config.yaml
n_layer: 17
d_model: 256
n_head: 8
n_kv_head: 8
head_dim: 64
d_mlp: 1024
vocab_size: 8192
activation: "squared_relu"
norm: "rmsnorm"
norm_place: "pre"
norm_eps: 1e-06
positions: "rope"
rope_base: 10000.0
rope_fraction: 1.0
qk_norm: true
attn_scale: 0.207
bias: "none"
tie_embeddings: "early"
parallel_block: false
extras: ["some layers without positions", "local attention windows", "gated attention", "value embeddings", "a smear gate", "skips across layers", "LayerScale", "capped logits"]
init: "normal"
init_std_qkv: 0.0273
init_std_o: 0.0273
init_std_up: 0.0273
init_std_down: 0.0
optimizer: "muon_variant"
lr: 0.0113
lr_mult_o: 1.65
lr_mult_up: 1.43
beta1: 0.93
lr_head: 0.0147
grad_clip: 1.0
warmup_steps: 0
schedule: "wsd"
decay_fraction: 0.726
decay_shape: "linear"
final_lr_fraction: 0.1
batch_tokens: [65536, 131072, 196608]
seq_len: 512
doc_mask: true
train_tokens: 903200000
steps: 7084
dataset: "wikipedia_en"
Each number is 128 + 32 x the weight over its row's rms, rounded and kept within 0 to 255. Layers, rows and columns count from 0. Numbers have three digits each. The size before them is the row's rms in percent of the matrix's.

# up: layer 12 MLP up, 1024x256, rms 0.353, rows 859-958, columns 0-63
# down: layer 12 MLP down (transposed), 1024x256, rms 0.121, rows 859-958, columns 0-63
up859 090:052085087097155092117176064155103116115157126121153152108098237075143152221095126097126183127147096107144090117099108128135079111193101122122073120123068140125172144119133182123115172107138171
down859 098:135166168133129116186165176156166139185147104167089156120129110110116112207079096144123130088123122156099137143141098138112147103068101089145160082175065179163175101117090123115130146120119146
up860 102:158118121142164161066146144161151110121148183149118181142127070166155110138092121118168111040155128140162123125102103107129126150115118135083190163123159173162082134176083115121141197112133114
down860 102:140150107099097072097178207012150129161154135135140119107109090115220061085115153192162129127102170150117114152134086117147088141100152089130181172112153141149162097060117102089069166142137110
up861 106:157182144129136147138110124119174117106225118182177107107096145100129118129155121171109116104130071095144175156154151144118136098051101193117125117156121188091138103223126113156138089131114181
down861 104:098099141062183188143128102158132109124178157157105088109086133190088089161151121145119126118130168134099138119134075103135112152087153155021127187111117156133118057130125124132123126087106095
up862 091:100112108060188132181110146142149151090144180108166118096089175146126072130076097158113071104149108186096150143170070102090221092112107109138137150108106095173143131096097074155139156165124092
down862 098:097155083168098117134069111166140080094115122090130177115141146148091095155153154127125111116151123070084094151124108117130158135148106185180184164143185117183126140091095156094111149130122135
up863 101:038062131076148072155111110147123189148156129176073163084180101120151170145147126103139124127128057086148100135122074133119179096163140106171153054153195114137056111148159087095106146109103156
down863 103:121135102113058112127089120139157118093155099113129137160154118097127110097141100101117191119120081146080088182123132152119108129176161171152161141146139144177133163115143194143131130073082084
up864 105:130181149125144113120157137148148133123147171098091133093122149155107108128109106083178127073115097134114093133170111151094129075062127135151059153125068177159135154098156127121138108114085148
down864 107:151169184176152154151087112158125137081149162161122157115119116118133135111060158075150078103120097177101116130130091105096086057122130146164099104097101152141173101163171060128107143053130090
up865 100:119069190113107140124164119048139163079146145159116119098119126162120140065114158104077119080078092145148120165125191124099148115190093166120184061192141092149106103061093148155128109136113089
down865 099:131132108159108174152123139109144114134125102108141179128172142079136156165140066143127161194150097144121095205129157181163133127129140163059138075158140115120101122113134100060092083136193187
up866 096:097110082119129135112073120122153121164189111137150096143082236110126118085085072122098116115110145170106084110130159117115153117129094138186159133067163092118091111155105178061132044190145117
down866 103:120158132113082130033106158098180087161099138137148109130167105093148112130136202116190178081098116105133119143146196133179088110183137171087142094083119125043083152164156124151175087094149107
up867 103:169071172150115127144118122086161104185096153127138145113154119184155138161122108089198160100128100107097092164151110186118099163111159129181139105137110171156165135143123071132080148181196113
down867 104:109133145102140108099163126198069135141091032091117168095116180136106129159101085112165094177147150155085113160097136151120079162118171156205099093109110099136097128102102179123209177141089141
up868 095:169117158143142138087165128104157159144081121058146139152130131097131105188113189097142078100172094114104132133153104141154036153174117140036114101153075141173099147148163169113158068134192177
down868 096:116123116161130108114086164189082156149101190152105155107103128184153124126114124159100086163110104071189159223151114141111091098118118118152131149158172124130155073173195100149157108103142106
up869 102:082101126101149130098130072118074073115135118066082158099170097075127135167078159107145069120118118176124165138074118103167143096071087164129177125143193131163155107137099078072107041071101200
down869 102:114123155043175116094161134151144141171157105160140132139173074130127114115148168097106090115135108091113080010153056191162180159167089109113088070080126115165153103108167094090154118109110126
up870 091:106144069121128112035156140149184160159134122136165110086117172063111134168105127140092134109148108122063116142126150075126120151133089137110110159119163113146107134087140188119096064165130110
down870 098:205135128111126105068108119055162106199098174099134087158133141129138100138152203143080169159157154165117118147100105157127158148187080100120102104117126119124133121143154103103158118145162131
up871 102:172155154199135106092135138175136125129112078149046143096178142091102158109150148088132108109059145179173136110109112168102152119137132128151161129119104132103163122049120150156079125127186144
down871 097:152122111149178151136205111218117124152106118164124091152091143075117137164123124103092145085136122165117120182144126119107113125121143144173088096128166174139122089145150102117119121138156209
up872 089:113140089107097142089102137131137135097120133124095103157146091131124114121178178095106066099163129104147136162119174157161170147122125139087165136090139168128087153133130119103165140156121150
down872 100:103090072154163165175153137141148096107112116167103107218084116160111120152135134133115125117107092109055146147109077105177174092054125087130128120101134104092167120085107128055152130090165103
up873 100:086120121060156115123124155174106131133151144088135156163075146091137111133179159124127123096129138108159154123131035193126141151163208196142123123173140133146121142119165162101117176123104103
down873 099:150095172162194116131123199134077061120080123120144180119103136116125064137097106090121128163164098102125084073173110181149168117108139124186140109155174087112143184124155119120064130121088131
up874 105:107158107059098134182126137051187168109200145177136164129160179073094152128169139100145134173137143160155126138148158153073122168164137150134080135142206099147103045151117121164165100166084147
down874 100:106118109075136080147116147166148080117104145111144115130108186155067159138186128119139118125174158140086170195126173160166115149127154164155127116160178092161115099167087036135143120173112098
up875 082:128072105149114180132108114148098139171165113095076160170113099176107151152093169124091099088113148071130147114107095090112116161118127180161146166143070102136102120118145096078110114137132106
down875 087:152204166129093175082215129146157121161119132110113079122115127095183176120098091034136087083106172072073115161132117120134128122171171129145090106080172173167088161128112128156115107100116137
up876 096:148145140113150113141150076089162127125108114125133141139153135163120167143150163034136170079100106074144156159113170058046128145119131096104130159145156119164100124180134147073144079102047158
down876 096:137125119186138161133105193169123111111103175072096108171123135103170146114195142102098122113154099092120150123149135143124092072139094119171129121125135163141155168127144087109101143116169097
up877 096:085116171090105103073181080119106138094124115145136086138145155105176131116149160114135107136108074138121149110178127159090137110174108144181064114110113147135099120089144128118101132154134161
down877 096:129073130186124083142141126081174131125108113126183098058084125113105099139120154154102139195073172097127120074099100111080115078136142094113157143136126094117100121134110088139130102111130031
up878 107:141147127151119125155116146130167137169067149140082106178122117101119148118145101105160073127167049112164128148133134116118109183130120132055106139108110139150123092119187114090154137094110101
down878 101:135138158151135097147095127064106148190058125133126111166054082156115146137162070101123144067157129149112188174120114108089089103131148138154076172123163118131136062140121142128094064115083112
up879 093:114148100115153186108067163143120196118134120065127110127139151128147146115118155090152130168120136116139075124118112139146188201102098115119182127146112134107165148140105130158106142109102075
down879 094:064114207129139113098093072132122101113124161103134133071149126144176136114088108134163156188120119165161154141104109106137145184131096168151223106077078115116185129129083083168085130107118093
up880 108:161102124105126124085133123116161123113127078127125129107126155144095177122106065146180115116146108116172159119072209072101106107154083120077157112089103180080149087162135200154095162212144117
down880 102:123164098154124163126144131163186084089116125090084131175184140138123164101158200159064130189112138151120099108060128076090060124139089107123134118096088175143133102156054132115154187155148032
up881 118:090110129156127098110154148169087086088157173137163115136136079130095117118184136126194142124152133176172163136133120097156120159131117094106164197121158150167135135135147141140163134120046166
down881 112:082135113121073068119110108113070142143130150150099112192073110147160133176115169137200127175117148113158121133085108113126128150094132139138162117140129127125109190174070054117117074096086159
up882 104:154163132123110178115199143199171136155140091103150133124085146031122136127116142113114092131119070128072086170126093103105125155123129106153132073182166130148152118112110076141133078205072151
down882 104:103133108146101067095144118159135088163174140084069112190137129162141103083124123093136165133132152118140090109157068136111116111131147092126130127135152081085178087186163158057121108097097124
up883 095:105126142169133130099158084113126119102154157124173081115110178094129151152146066093159123139062112138095097163107105149142168185120099055086110074185146197138127143159185159131096151125140152
down883 099:142139155102154086099161130194122196177145110134141088107150134149126120159150141113102129075098114096120080163130149097094091081164105141111012100109075095099168128151185111094122164120092117
up884 096:141109135104161165099127064131104139066165159072132144141170136069040116128089097098115118161075094114142120105095128126103159123165145158112134138093108118172128144111105139139144159134084119
down884 107:157136151174137148146039099134157149124115065095136145174136107053142071149114151165103179124097151083170088113073148128147203147103148159185117166165166095114139138109125130140152121114068158
up885 107:187165152153140150103114135125142046107123147141163182190162146138132143122125130159145151141131099164162117194172131156171060145118087187102115093125149116126089135209127137096145162068116139
down885 102:184113169080077202104202110162168198117124164127134101104097176123056146086136094097080130142063098157148101146107114182103132189048100109126158150105182166146120122130126088097149160125143109
up886 095:073124153102090167219188145127214163127171090153162083170130132076121119063109174145095108117129105147108134099122134121206099121158142099142153137145093170119102119072166071172174076115083134
down886 093:127170150171145085074098140139177163161157141146128111140131073095167113128136190121124134182149144097133119093122084133114109158115133124072170143122076219106144175121176101153163119172107105
up887 098:095104106137096144104155128069164133135160160118149082153137103187194188074132089168124110086124152104130153146119146114147153097104162059109117108091105122084113201187155133174079149123083114
down887 101:168161109109218145136119143128122184114154116127153154107190126184156194175162122155074178109148118164165177136094111119114144065137132164178169081130097084166092129101168200095086130131143105
up888 092:141155110161148167128195058158165128083106150132088168196138101123137104143165100168137141122113069187163181126151184101129144139075159074120101113109201122136140177133104075085167119140147088
down888 094:148167165138124079133208061090103134115147137059116155097140148135165125158117135120163174114120164139095201145074105152130142139140182129127149140171173113177130084134167086059159116116174096
up889 095:157108117164112047142126100148121177170173117097166163172102099110122101115131140086189066132089155152114181094170149117175160085144119083180117142145149154112136161108121204166186134107182107
down889 089:101151138155175176134106110065114231151136156155125130159173086228120131121161114108116123151165145223105139108154139140150143154146148089143142068255090114092126103110153132111084166100136148
up890 101:138125086083172082184141119157147168146171156158078113164170138115143160144152116168152082132175097193094152139171093105129127109159187142060160110157134132128098145186088097127174084067131142
down890 105:106160129128046157101146080106111157140137148155172096133128134122129167189103162141144136134105095153134117131110110140137116131109149118134074097130096177098128157110130112182103180168180221
up891 105:144129133120140120116149114048126101112159101223104138099080127089140108124089162110138099179164080133112125112139106138070112089121099125099077093126205100168174157134188119123122167153144108
down891 104:106111104120082150057111130160094180122124101195154149151102112045123126140128134134140164135192107136124158087074119034091137097135164113134170113071126110178145171076094091145142132133113076
up892 091:070163099179130097131121132158121091114112111189089153115064158163134112157136151099156168125091126124180096085140103110080115133124194154152113131146167169121160191117119126109050164145114144
down892 095:140095151057146110112116118104118118119169139148118119134136125120074080106129205121082152092115104098111152121165207168097122124166137143103133106111133142135078106135135130120075181103132067
up893 101:116177132140115144188099154155153123096141174098065093157136116127182059104075153107125178183157136148107101138133161139125105092106096139101120127087152154150126120135091109113147142117134097
down893 104:040142064116178194113133096151071131138167093088141131139100144149094149115072168113150119137110120138167138159120087135091153108084102114129120139104091121112106135153125131131105158177152152
up894 098:104137168109077179140137086177133167179150095134094117078128166114108160128028065101124127116067054125147133126086120149139129109104114137101117121166144142123101141119085147100137105122090156
down894 097:138165204102148080101141119102122108100110175210113208099082158166108146125097142094115131114099122154142129105084160147157149162105116091141156140088154143100130136134140150190087138214170127
up895 101:129114093107116116094095149058103199128165098100132149130145090056145105172137118143145141049126118154140128099167120162166096113167158142158196114168161172134092118146122070095139122127152165
down895 100:153110082123120144105162115112101109165130124196087176118101118140084215146119111198080130136063136137155098124144198107141139117151076122165130184147189170134134148111132148181157120159067131
up896 088:118113072054134180135112125181112139118196077146152148131136091150146101094144144151188114139092102178081145151147159151122146098154158142124183090093180149126131058152148132141151144102113124
down896 094:107190134156130094119126149118166192090194144192147196123092114124129122151132105135172154149105131123079168188137091162175151114121099145151156169118084113169134121105084144145122152091093104
up897 103:107088111168148138135158114127136117117129160108088123136158211183134115196146133131113133092189092098162116106154096066063130226147140080195146185116076081159110133139171141150104148196149132
down897 100:137041169103145114151092171068138084125154153143085168137136168105095139108170099150152160108180055117165093130143153105146130145139131147181101111114105117110139065111144070096134106057093103
up898 096:150163119157175123081140162088181078155132117092107110152149108165128100159152189148140116138087187117160095193150131190136139114105094086121105132194155174133150097133109175186157129114101120
down898 088:086148097184191102102157119197133111164135143161129090127123154102128106150095161147137128133089122160169103153115115124116149117118137105176135154073115111174118109110106193145151143136192147
up899 095:161101083186130083097114142133131166124035171088147156093150102157071168158107144098118168123095123128129090103120147124094107140091104131073150121127135100134079160093124140149059108159138173
down899 099:174150117125103108100139120087117144155113123088114108133119200135128097142102169110151139137126128152152148140121133112179118173160091098122135125116197202119121154149115144122100132167138116
up900 104:117091074123141127159186120154148153132114158131121128157160193100174152098166204111132129094089124126132167131147163153090110112108158123076104121216121096158136099148074173130122095093136116
down900 105:114108200104118151080111157142070111130112110122126096147093149081143118133107152111172092088119135127095153113130111151074100192170120140167124202171107059115146147121136132148121080078142185
up901 098:117038198123039171151151107086168091125129176132156088098101163101154121136131086075117194106123089140115106125147071063170131142103090151117093152124067071151169153111164183121144135123091136
down901 096:114156231107167122164192100127165143098164097211138113174110139127105151134174081140099163172156174108080153138118154159162147148146098130140089141154106115175112188115152130119144062140129144
up902 096:118156149164127112111127091159151124121067135114163092120129184145148081152123091141142112141152140129163076092145105090143136094110126190073167129073163178104159130122157162154117186123151114
down902 098:083064117107186206138072153160169147127126136096121127165088095152129083109117093109196135125100124101124131109089173147118156140129109160102137115105086156141157138129123111162088127071127141
up903 096:114048204130117158188108095133153130177186118148092131091134157113175155080123146092116151108124096116144130143108110122117119128153123110144191153124138061176166185139147004145166086168137133
down903 095:139118184235112170135168153098168156123170122132134158142191155058159127158077131167132175152133115076148132198139176120106120096165100112090140160095164171157152100128176111142131110142155155
up904 096:156108142136129148154110156131161148113133081156133158096128100144163102158138078149144097173129123131136134098161116112123087130116135068136083157117156194129119117128113188115169155166120107
down904 095:082153121167120107103162127190165083119095192136126135075114113119132042122091150145141080166173069161138145075148181133103123097109152096148140174157141185087121133072109174111144220125122141
up905 103:111126112088104138160120200130171175137157083137087185161148122049047110088133092136130105157132064128138174091088165134148188129095147116142154151216142081141086147122054090111100110096108146
down905 100:144104136141138108089149065160117191119130124086107155144122127101088106116116175118171116177114127137119124102150188139179166116164057128142125105131187118112107156130121184117131117152165147
up906 116:165125158082165151169102122126125204175105144122105167169106109102124176090191128128105146089141132125071085078164074108162135134162115188071193143125130127096169173147089092196144066168155086
down906 114:119150150147144156174076159132142167224120190197157141110147149115148173104149185130123081143163119162082119097178172151116158096120123072115145139091138190096103178085100128148141105152116149
up907 104:121046144201144123135153147162121101127142177109105146075119174142102048118142140096111150097096164126116128101196147143105144113110097124143149196110118156099115130142149130168143131130085137
down907 101:145187139083134148114220116098112178149168113143074130092184155124115123121093152138115157137094103081141078109099097122118128125095074152133140087127138150140134141114182113172110099209111158
up908 105:152180149145138132137161118166153105149106101078101072094142132111089057175160169108105139107087168145132130104114099160121157108135123082074161110159160121134173047143093150120180095126215127
down908 105:150065112103151144139128133062198113165153071076117140097145123162071091128101110186151184087116071127169134095160113124168144109132096132189190106099148099139115177095147126174073112144154151
up909 104:132090134133138158172142063143138118149134158166061113128133142124108166074111125100176151081157075195141109115101103138122123183153144153147156068117131111132159107116097130158160147122093089
down909 100:135104078148176122162136203176192138128141150169154183085134120136112082097050099069139114160139101153168106146121136148215165148068175093151097113105196120132097128090118124134173066148121150
up910 103:159148086135139100044144111136148136100110115132149185120153152068107109081152151153179136150106123116136122116105116088084199168151128105095108158128133138086110137118131172109136137123152088
down910 097:111127099123188130157128073138142163086164188085103106120136131105131164135161110128139123175094146088115106191089186078154222082121149093122111148139164148125173117132117128096107084106124124
up911 088:130183118093063128179153138078106104092156116155154077163148149160126177107126100123100079201081123103200088136136169124081049156164108158077146123086157090153131141099090084148123131183153092
down911 088:130186193172098154135066152170162098142107137113108167098140132118114186087122083159130092137108146137162110113076142161097127082121131101111158086106113167187126154119131133098113137116112123
up912 103:199124091109116108141109102129157134127124150121137169136094139110113145067127161123156094115093142086161133065119101103118104134157122127104115096139074081155105148124064138182129117118100144
down912 106:124087129147150180168087117130155048135130118158095141096115154115111122118153116160107198114148167098137151073127139154153141120094137159184151137114119147170136149116099126135150092132115154
up913 106:121093105076070137167110107116107161079133171172140108135079124169153111224113160125149097084125113126092159153092186127105146167145101121149134078144090142170095104140134122076123140137091174
down913 103:175054122133166137063094175100108171158124178157109126142192132155133114195141060115146078086148130114137102126141118115160128154145192072104077087103092084136063190185121172103182106145170128
up914 113:176061162099115117106121192092047173092190117158137123161109147156160157081173164155173117145109123114163067075177147220147107167092141150124181147123124124134134119154106149117150137076114164
down914 108:105140081087166099057096146073115094175178121074142096155091110185163147110107145108158105131118146103150165178126075129124174144105070164131134101085138161163160124189165169158191178110107155
up915 115:138099130036074094115226119070082125172122110147132133164098072152132118121127162108192115131107090107188119052132135119147129126131113167152090134187144110117141150133085119132100141123125145
down915 106:159096114119134237073056132034189116169133157143114179124142064091133173089104140102115117126137110098116139156103091135105117189152133103153070088126198143192129148146120089145096179164128185
up916 109:101151189110106099142109146120135108156054172171179120115096134131111153113096096138140078145158094109109136179091079162157172136132112101140113076126146144079213114141104124189144119114094173
down916 106:158190160104133089105130106111095139132163129100108181115113176204152166215136125081125098178110086118118066150145093180146105164141143084094150127138189117131102171155117098113100180155112088
up917 090:125110111149116112113124099193140118160055110186149174139132150092135077145113116151156148170123171095144136103122134200118096142180115151179146119131184113113145099129108202064041084121070140
down917 095:128138102101152137066071171108108137190128120163140188051144132104093098070146165116133150110166135127106174143084080136102122112141102106210135105113064093121178124164113170096136131155139191
up918 109:123104139142092096114105118154134159056102165155179123086161004119122088137116146160121143150107089091140135116169142117140121177172136118085082093096137137136142122128065102148131116127101158
down918 102:136096161168176103176108181143080094126143169097043156164131100128105095135144162107147121107103069134144130050099177118174118153209177151112117153162176099122157114090110127071135128122054121
up919 105:163161122180130134093115086102151052115131097062123126116073089081145089106070194104126113143143183104119201168139142137136155137116094102140153129075072108129156144117142133153129148088089156
down919 100:086115168144123115064136123069171135116148156161100115139104106153106144091114086121152108115069181065130094136159181154125088112127117102137116137086156116081152095167140148183127150167133189
up920 090:123150180175054083142172133070169111147074172128175066164098152074135142111147130137125113162134122093165113139083142097109152169138114112115161066151113145092088114189137153133128157204097119
down920 094:091135092130099125101160168216145192089146155167145119095151137043146136161116115112059117109113096109145163167126107087125159121109180117064146146076171084172073105135203163113147104103117069
up921 101:130128124150131126116088144084120126075082123139103173148122197169146101090138128117069147071145140138155115162144101179182091215095090139149111188176100112082092160136105095116168154194142127
down921 104:142186121060089136107152118159164148120101190099110029137154118132134153142116126157154112060115155164118140136138097148152145126135119105108132132115052126157161105166160026127088127132088153
up922 100:170127096182074118126141098098136120135120136063089083151161101202135134153136079165142098098122110113151138150119098121144148123118075115143144104124118114134123177182115118160120150131181158
down922 101:150135127129092132150195151147126088095204094091119116110111143134110104108130117173135129077130127077133123148107144099167172141120114178086070100176159149130117105160153189110065137174139155
up923 097:160116160125102134119124098081101111108127126108080172144105171108166088091125061121112072071105116076135083173080127181134082116129087089122090078084147066061087128136145161160104100130150109
down923 105:130161104119058148086144091152149152072116136108161100140114094146057087146146168115078090063136069095084098184112138125080090147091108157145091131139155151092147154101102165140118138096135138
up924 111:188115110108123132089158121117168126112166118221105091099131097109088124168149092128101051138098152111125125165166114072098109153147112126074132157137141161126198131129146137148155168182169084
down924 106:230070162122114064113081094095168125101154106155165080137113115072163110103110171157164111124101206113114092147127167157089102149147107087096108121143153102145048106051085133145099118139139153
up925 103:140095162105114136138094114110100080172110028147111127171116111138131137099142074092108147132136162128190082096115149099078105165110149086103168123119094142119082212140107110129094096113149106
down925 103:154114161134135149153159093123115103093148140204125135103118139113119129163159145124170121043159132098137168138141107113138056149075176082151150127183127122111073147118111091186151146099148070
up926 101:129192143084104154168171144146117151087114132075126106141172084168080097198109117176060140183142139142135121111138128108088178123101129142164196158110159114143091201136089123109109107156133134
down926 105:160104123133123130123124174153100028131082148138131117104157146147131147139119095123101094140167159114143132050149104097177236141109148082129130177149149171135136096146090032135135065131131175
up927 093:128081130073121053205092155102126253129160139116133101195131077106136110137088164089180115117174186136095090185161112042098151131135192151153100115153123153080104121131084093116130155090132066
down927 096:169124189133122109126109110135061073146148086134129138114144165159115139139095107181100136085127141175102116152155148134135116157172077137137069115143130108096082108155143030132168066081163088
up928 104:145139147170121104116190146201154186163113134089144142096072129096152114160102062124100155146093144146146116180158139194141088106088176093135170121068162106135146123137128144128155161173121143
down928 104:197125119114082114122096125052147049102183120074108137156153165095175134132125168122104186124176130098082156152147165141094123155101117071101164152119138153074134109155088138088123118140167088
up929 106:107163064098158115164123165153164156113160165159146154065153199169115179067112094157129131069084129069163150094123127123110159131119124154089120103144171125102150108111143219111112121117176145
down929 109:135150140117093123107121126126101159157170152138097104089164106154185185150139127183134150095121173216155119134132118140097121089131169193118117145172136150171152109126159116143105121163137157
up930 090:130142094100098139138146126114130139123145108059087093154123133206092087108122116143079144133087135122117120179120184182111111151099101129116151151148140174108136136109045137147095074096127173
down930 089:071156119197108136056163106045168190147138143136150158145140090145142090113115172118093147101133164119181100181128125134206170136112149110150114143092125105131133099093127100102149073078087150
up931 107:113179129055166130114147125078125097078168138141159150152149108120141085166082098103121096093134104125094049137085050122156115130116119101093210105161120108179180078156093138202202168172147154
down931 104:133146131107169096147094127169134116106149183159163166154153070112143140138142116107146126202157145165103157072164109148125149132165101181136135129129135090146144072103135166118079111112097185
up932 100:091108164138154159142084120104158092115115105074107144101103135136134154082131145120097117138145121196136122123148090108228125100135138131146179142071134153185181105204075146102108053113157155
down932 102:111072076086091188101137131118125134191170198157157106162103136144139099165180129081165124203163093133109116113067117129111114158106127102113189040055098140133123147133149167087119139136166051
up933 098:142096126123129114116158112160142115115123146098060105118100118134125131167111105082152110152108127089127137124100128094132088119123106079115135117085123121117196108142161136162054164130102098
down933 098:147096133177160106115159140062061130058119093121173085120155134133118101146107110154064165082066098106082083102114107065105076152122109137127111100101123132137249128108125135098123082172098157
up934 120:119122143106138099062163080136139138127170143164156144125124165102116163113127111135177016159110078116189137115077122123152140158148073120122097177155123171048152093123163151147177129133161155
down934 115:148157144165130094104147081070081120148144095169170127111129138149156112163108168099132121113083116157139097115104083190146133122144154156123110150138108153111129111115147143158131112092142138
up935 101:123122145139153136055070143154113129116135150140124158120119182080146091111143166094098106152168155122136136133171140103105165145100129152117145133147178154120123080087098129138171105108138160
down935 102:125039151163126116125101099068149039099145135143114173145058095122096134042148162153107135151164154122134119143141110142146108205122143119082160154180094125154110115112121073140105038114137086
up936 102:122184126118092110099158109111134125148064076137077172094141116180255152111158161148162147180181141140155104165173137103145165082162120123105074074171121124088151107129115139143149077146095141
down936 102:139070139158173127072121155131139110198115152137162089129118110147125153149091075184159107163089123126206166050108166158144104169150147057103090137149150083069160135097116134093140129112142195
up937 105:161140114159111149073132146125140144137119139147125124099129194167167093179157121133061160122175082128129104148181090096163176145151162117123117149138139160082118142110121121128125088176134094
down937 103:145103120132141130134096122141094153166167151185110162106131136094145092072121060140162160164107131140117171145120138164120167106107194135137087067190164088165090118137166132117160128154134079
up938 095:102056117175096117174113121106167143134144090067161125131103149140152119186127132151174086143159135159158165181089093068177126159124138092109120141150091121064134141155132156126184132127180172
down938 099:141102101126093122112078132103145084147155103081116122153171110099184134088107141120034137152140143143111136082125178137148182100162113117165092120093134157148198175144089058163098100199108175
up939 095:160160095153123112133093159100095109159086173058139075137106195160122154109144110143167116188153119148139156100110091172117149108168150138121099152143130143126066168163146154116134072137213078
down939 092:129053168132110146138108199121217084134185116096146136119136157136115165118120126121176071113155076165138152146148097141142137140081039080162108081141160172119106147106075136111133147189111127
up940 108:151093136095177172223065119137078123106113152093150056161123104165152124164094130138120128153150112103126094152155111128176116110167072175119083152074121115142078134068112140113140084102131131
down940 108:128142104108145148172083181167135115144104083134096150156126104148168111138119119173134115120124102167117066078178107175129088084121176157074103167093125054100142175057106055106138070103100110
up941 101:117112177139125150153117162108093108097164162152094121088119130136139098091100177071118165097120141097125177108164145138117099113140115119158076156124113189139117080149111106066175095168138117
down941 103:127155126152137088148040133193147171128167152150115132110166093122147146175143073092156120081165161161099146108133124128042131083154122104103098114085127133139187169155128161050132148171117155
up942 097:128177089108134155128133071108144129165115163109131137129108146136089033177172115115137158092156149142128063150062153138152208090161133140135119133100125134155092092119111179114150091164157179
down942 100:127098087128111186126179152144078055131154155137103158071135118137130082126109118103128105129127138121105067151113134108161144119158161100163127125149080132151107099150125153105094108118116132
up943 097:117117084133200122187173108132113106074116133123153148112155109132108124142051167110078108100108081095139188114159119167117186152141132114146162147118133114092054109134178099141098094167138147
down943 101:073137141152056103139102169141092118141178105117060158129123149079085194184055091091130158132076174103186177109131117102091134131098118073119153126146135087122163145106167143137135051165119183
up944 088:141064150104084139171157082136122143137102113101162092141133061140118182114165180177177089115140111103169088115103142082079081153122150131116177152109121121114141121115189130130124104179154147
down944 096:136165156121104147140167122149217140144131077125120129119088107132083171091085160089165158110094183142132152059112083159136133126124103149107167175173133094119168085075075154157169116125127198
up945 111:170103103064145089055080159068139173121175141144137169142140108157103090098097139136092160088182147135180159096192162167071091179090167148090161122060148141106127121088137176073101148160148108
down945 104:104083130114119149056174122135130149159111119107102047043082159149094110099155090105108135151115176123144088146123124232142132208123143187156156092167123125172119134090119131128054145074118222
up946 092:100088119163081144132182146096109096163144148196093119117099081149078133140112126176123162189140096116187113057149151185133100088073128162117154108177098104115145121143100162127142125093159059
down946 096:153100137078131119171087091150137145130191122144154117127128138178192121168122119129137140123136162153110109132166093128147138079139094175127076191146126163075114146156107138075151149136113085
up947 101:099174105130125134170112134173116138093090133118142101172146079155118156110144110159106111109179086132123139180146112154127131105083118100117097113107106155065194107184098159122145118154146125
down947 104:190118090089111104079130130082164124151125128109119094038196157113134179158151111165106138140101132136155118202146151075073123106141137153055137172104135127152137103148068156125149173091137145
up948 090:091200080145128153100121184114197146123102115100146109110144156160112119115149186085101116142185091089103067161171096192117190153161163196120106152062081144182078065120105153036118154121133150
down948 091:080140149152123178163102153166034147140143111121115146079102112154111157109121122155104164183123165143109110164074136094133145132155162166148137144110126061084142112142091139192142122043147195
up949 092:112080107169112106087171141192100159059138093183074110153167184082104072141126083056093149119145111119154149087132127169086183150097122172099121138129135117117117106136106128146152137095122158
down949 094:091165163168117159128211164176158171118086133074190089146115107102144117153129131185105150149173121095140115134159132102131144122127099132110123137043080137165119112112134152111113098136151092
up950 106:090075176077196059154144149088105131138144169167163117134133153126181134110146102119103127155136146143079076178140080080123167165160118138089065170096152105168180158135100089131099150128092077
down950 104:120142115152100097084164077142096100200177141175065093173104088130160103085126119146125183169182119150143107146133098084109114101155169113094080085089095083065192133116158076167077140087164109
up951 110:148152129066176147148133165188112101141157167081134104130132112174098078122136106103159128159134100116204111132178112179140146133189133111072107088112129152134136189195067101155101158086071064
down951 114:130117151090117198108102137112182153193088144101111115156094152175169139161077159107106171104159090092138119090163055137090119100223119118094094083144104131098130100078139100173109128109122054
up952 106:130176142129136118138138168121066115175123077134086123165159183119219068110127103137118187100151143151094157118140123126129141115100171117127205100131172098107112159161117092107105150106093181
down952 104:135132143072127063131123116131103167157165153128067118153148123092117151197130169085114117089175190129119083117117159067127130100118106153108146083143101070110078057105156158098082107083175125
up953 110:112091148150122106152154149103158134179162086143108167068114153117190131072114125138131124158176157144131125160132167187117108184110105143128044129162194173153143158130117166150140102149101143
down953 110:089094096091107149139129065137089117170154112069124163085159141150069145179126172138144153156157128171173112100090158147186206150085136085176143203149133061166117144153084110112180125172178144
up954 095:100049162111156150104125100113108084083111132134167182146138146141131122088097154121123114195153204160131128060126099160148107148125181156186190131122140147097154131120093131192149113140061109
down954 101:192102099173107135121097080102133100132146123171075104087122153154087133095164141127145113125186120121101108145107169104118080142123126112127105157141141169087089101113164158097113112209121125
up955 101:155096127151117063178137123080112156111125080143140039152077088102138152213100100043093112102140124196097113136151169114119183151080124099114164118126185165166137113180193172111102103114128147
down955 103:194108113170121134066123160151156108158057092127130124158201132098179154161084144079096151083131075184113126153145080176111124103139058061113155166075159147102139115083161080143134119146114100
up956 101:102116092092141096138126123093124155129126153060146097081132125099151143083098147137151146103178141130157072087116111095158133154166086147126171086103141112159161141110123103136116164084125102
down956 101:137114174139114129108140098139125112136117100134181132124113115119102159119176106137111084108123104118119099098164060112087137070168086134161109128127091176055090148068123172160124141105114138
up957 112:111190148148121098104135138157172127093115070090188159132158115158101156172087123123110135168126067143111171126103102143056111136143125115122128172110129132105137150090175141139154172152124174
down957 111:165117126144163171165146077141091083076165127099129111131100134124141130136138123101144165133149175172140130138070151178114113131130174140174095160124151121138133141172118167124138135086099118
up958 089:132136138111095106093158179079130133134096101120081068130091143162142091094202097125171092134145131115185134149096127161092100126193159107141143176149133083095088147134111113156144095142119108
down958 096:117072148166109140208072139176164151157121181127130152132063169130121114159111133163158112176148150113162144157128187117123102140134133123137143160172127069149123041163178145152148133050128119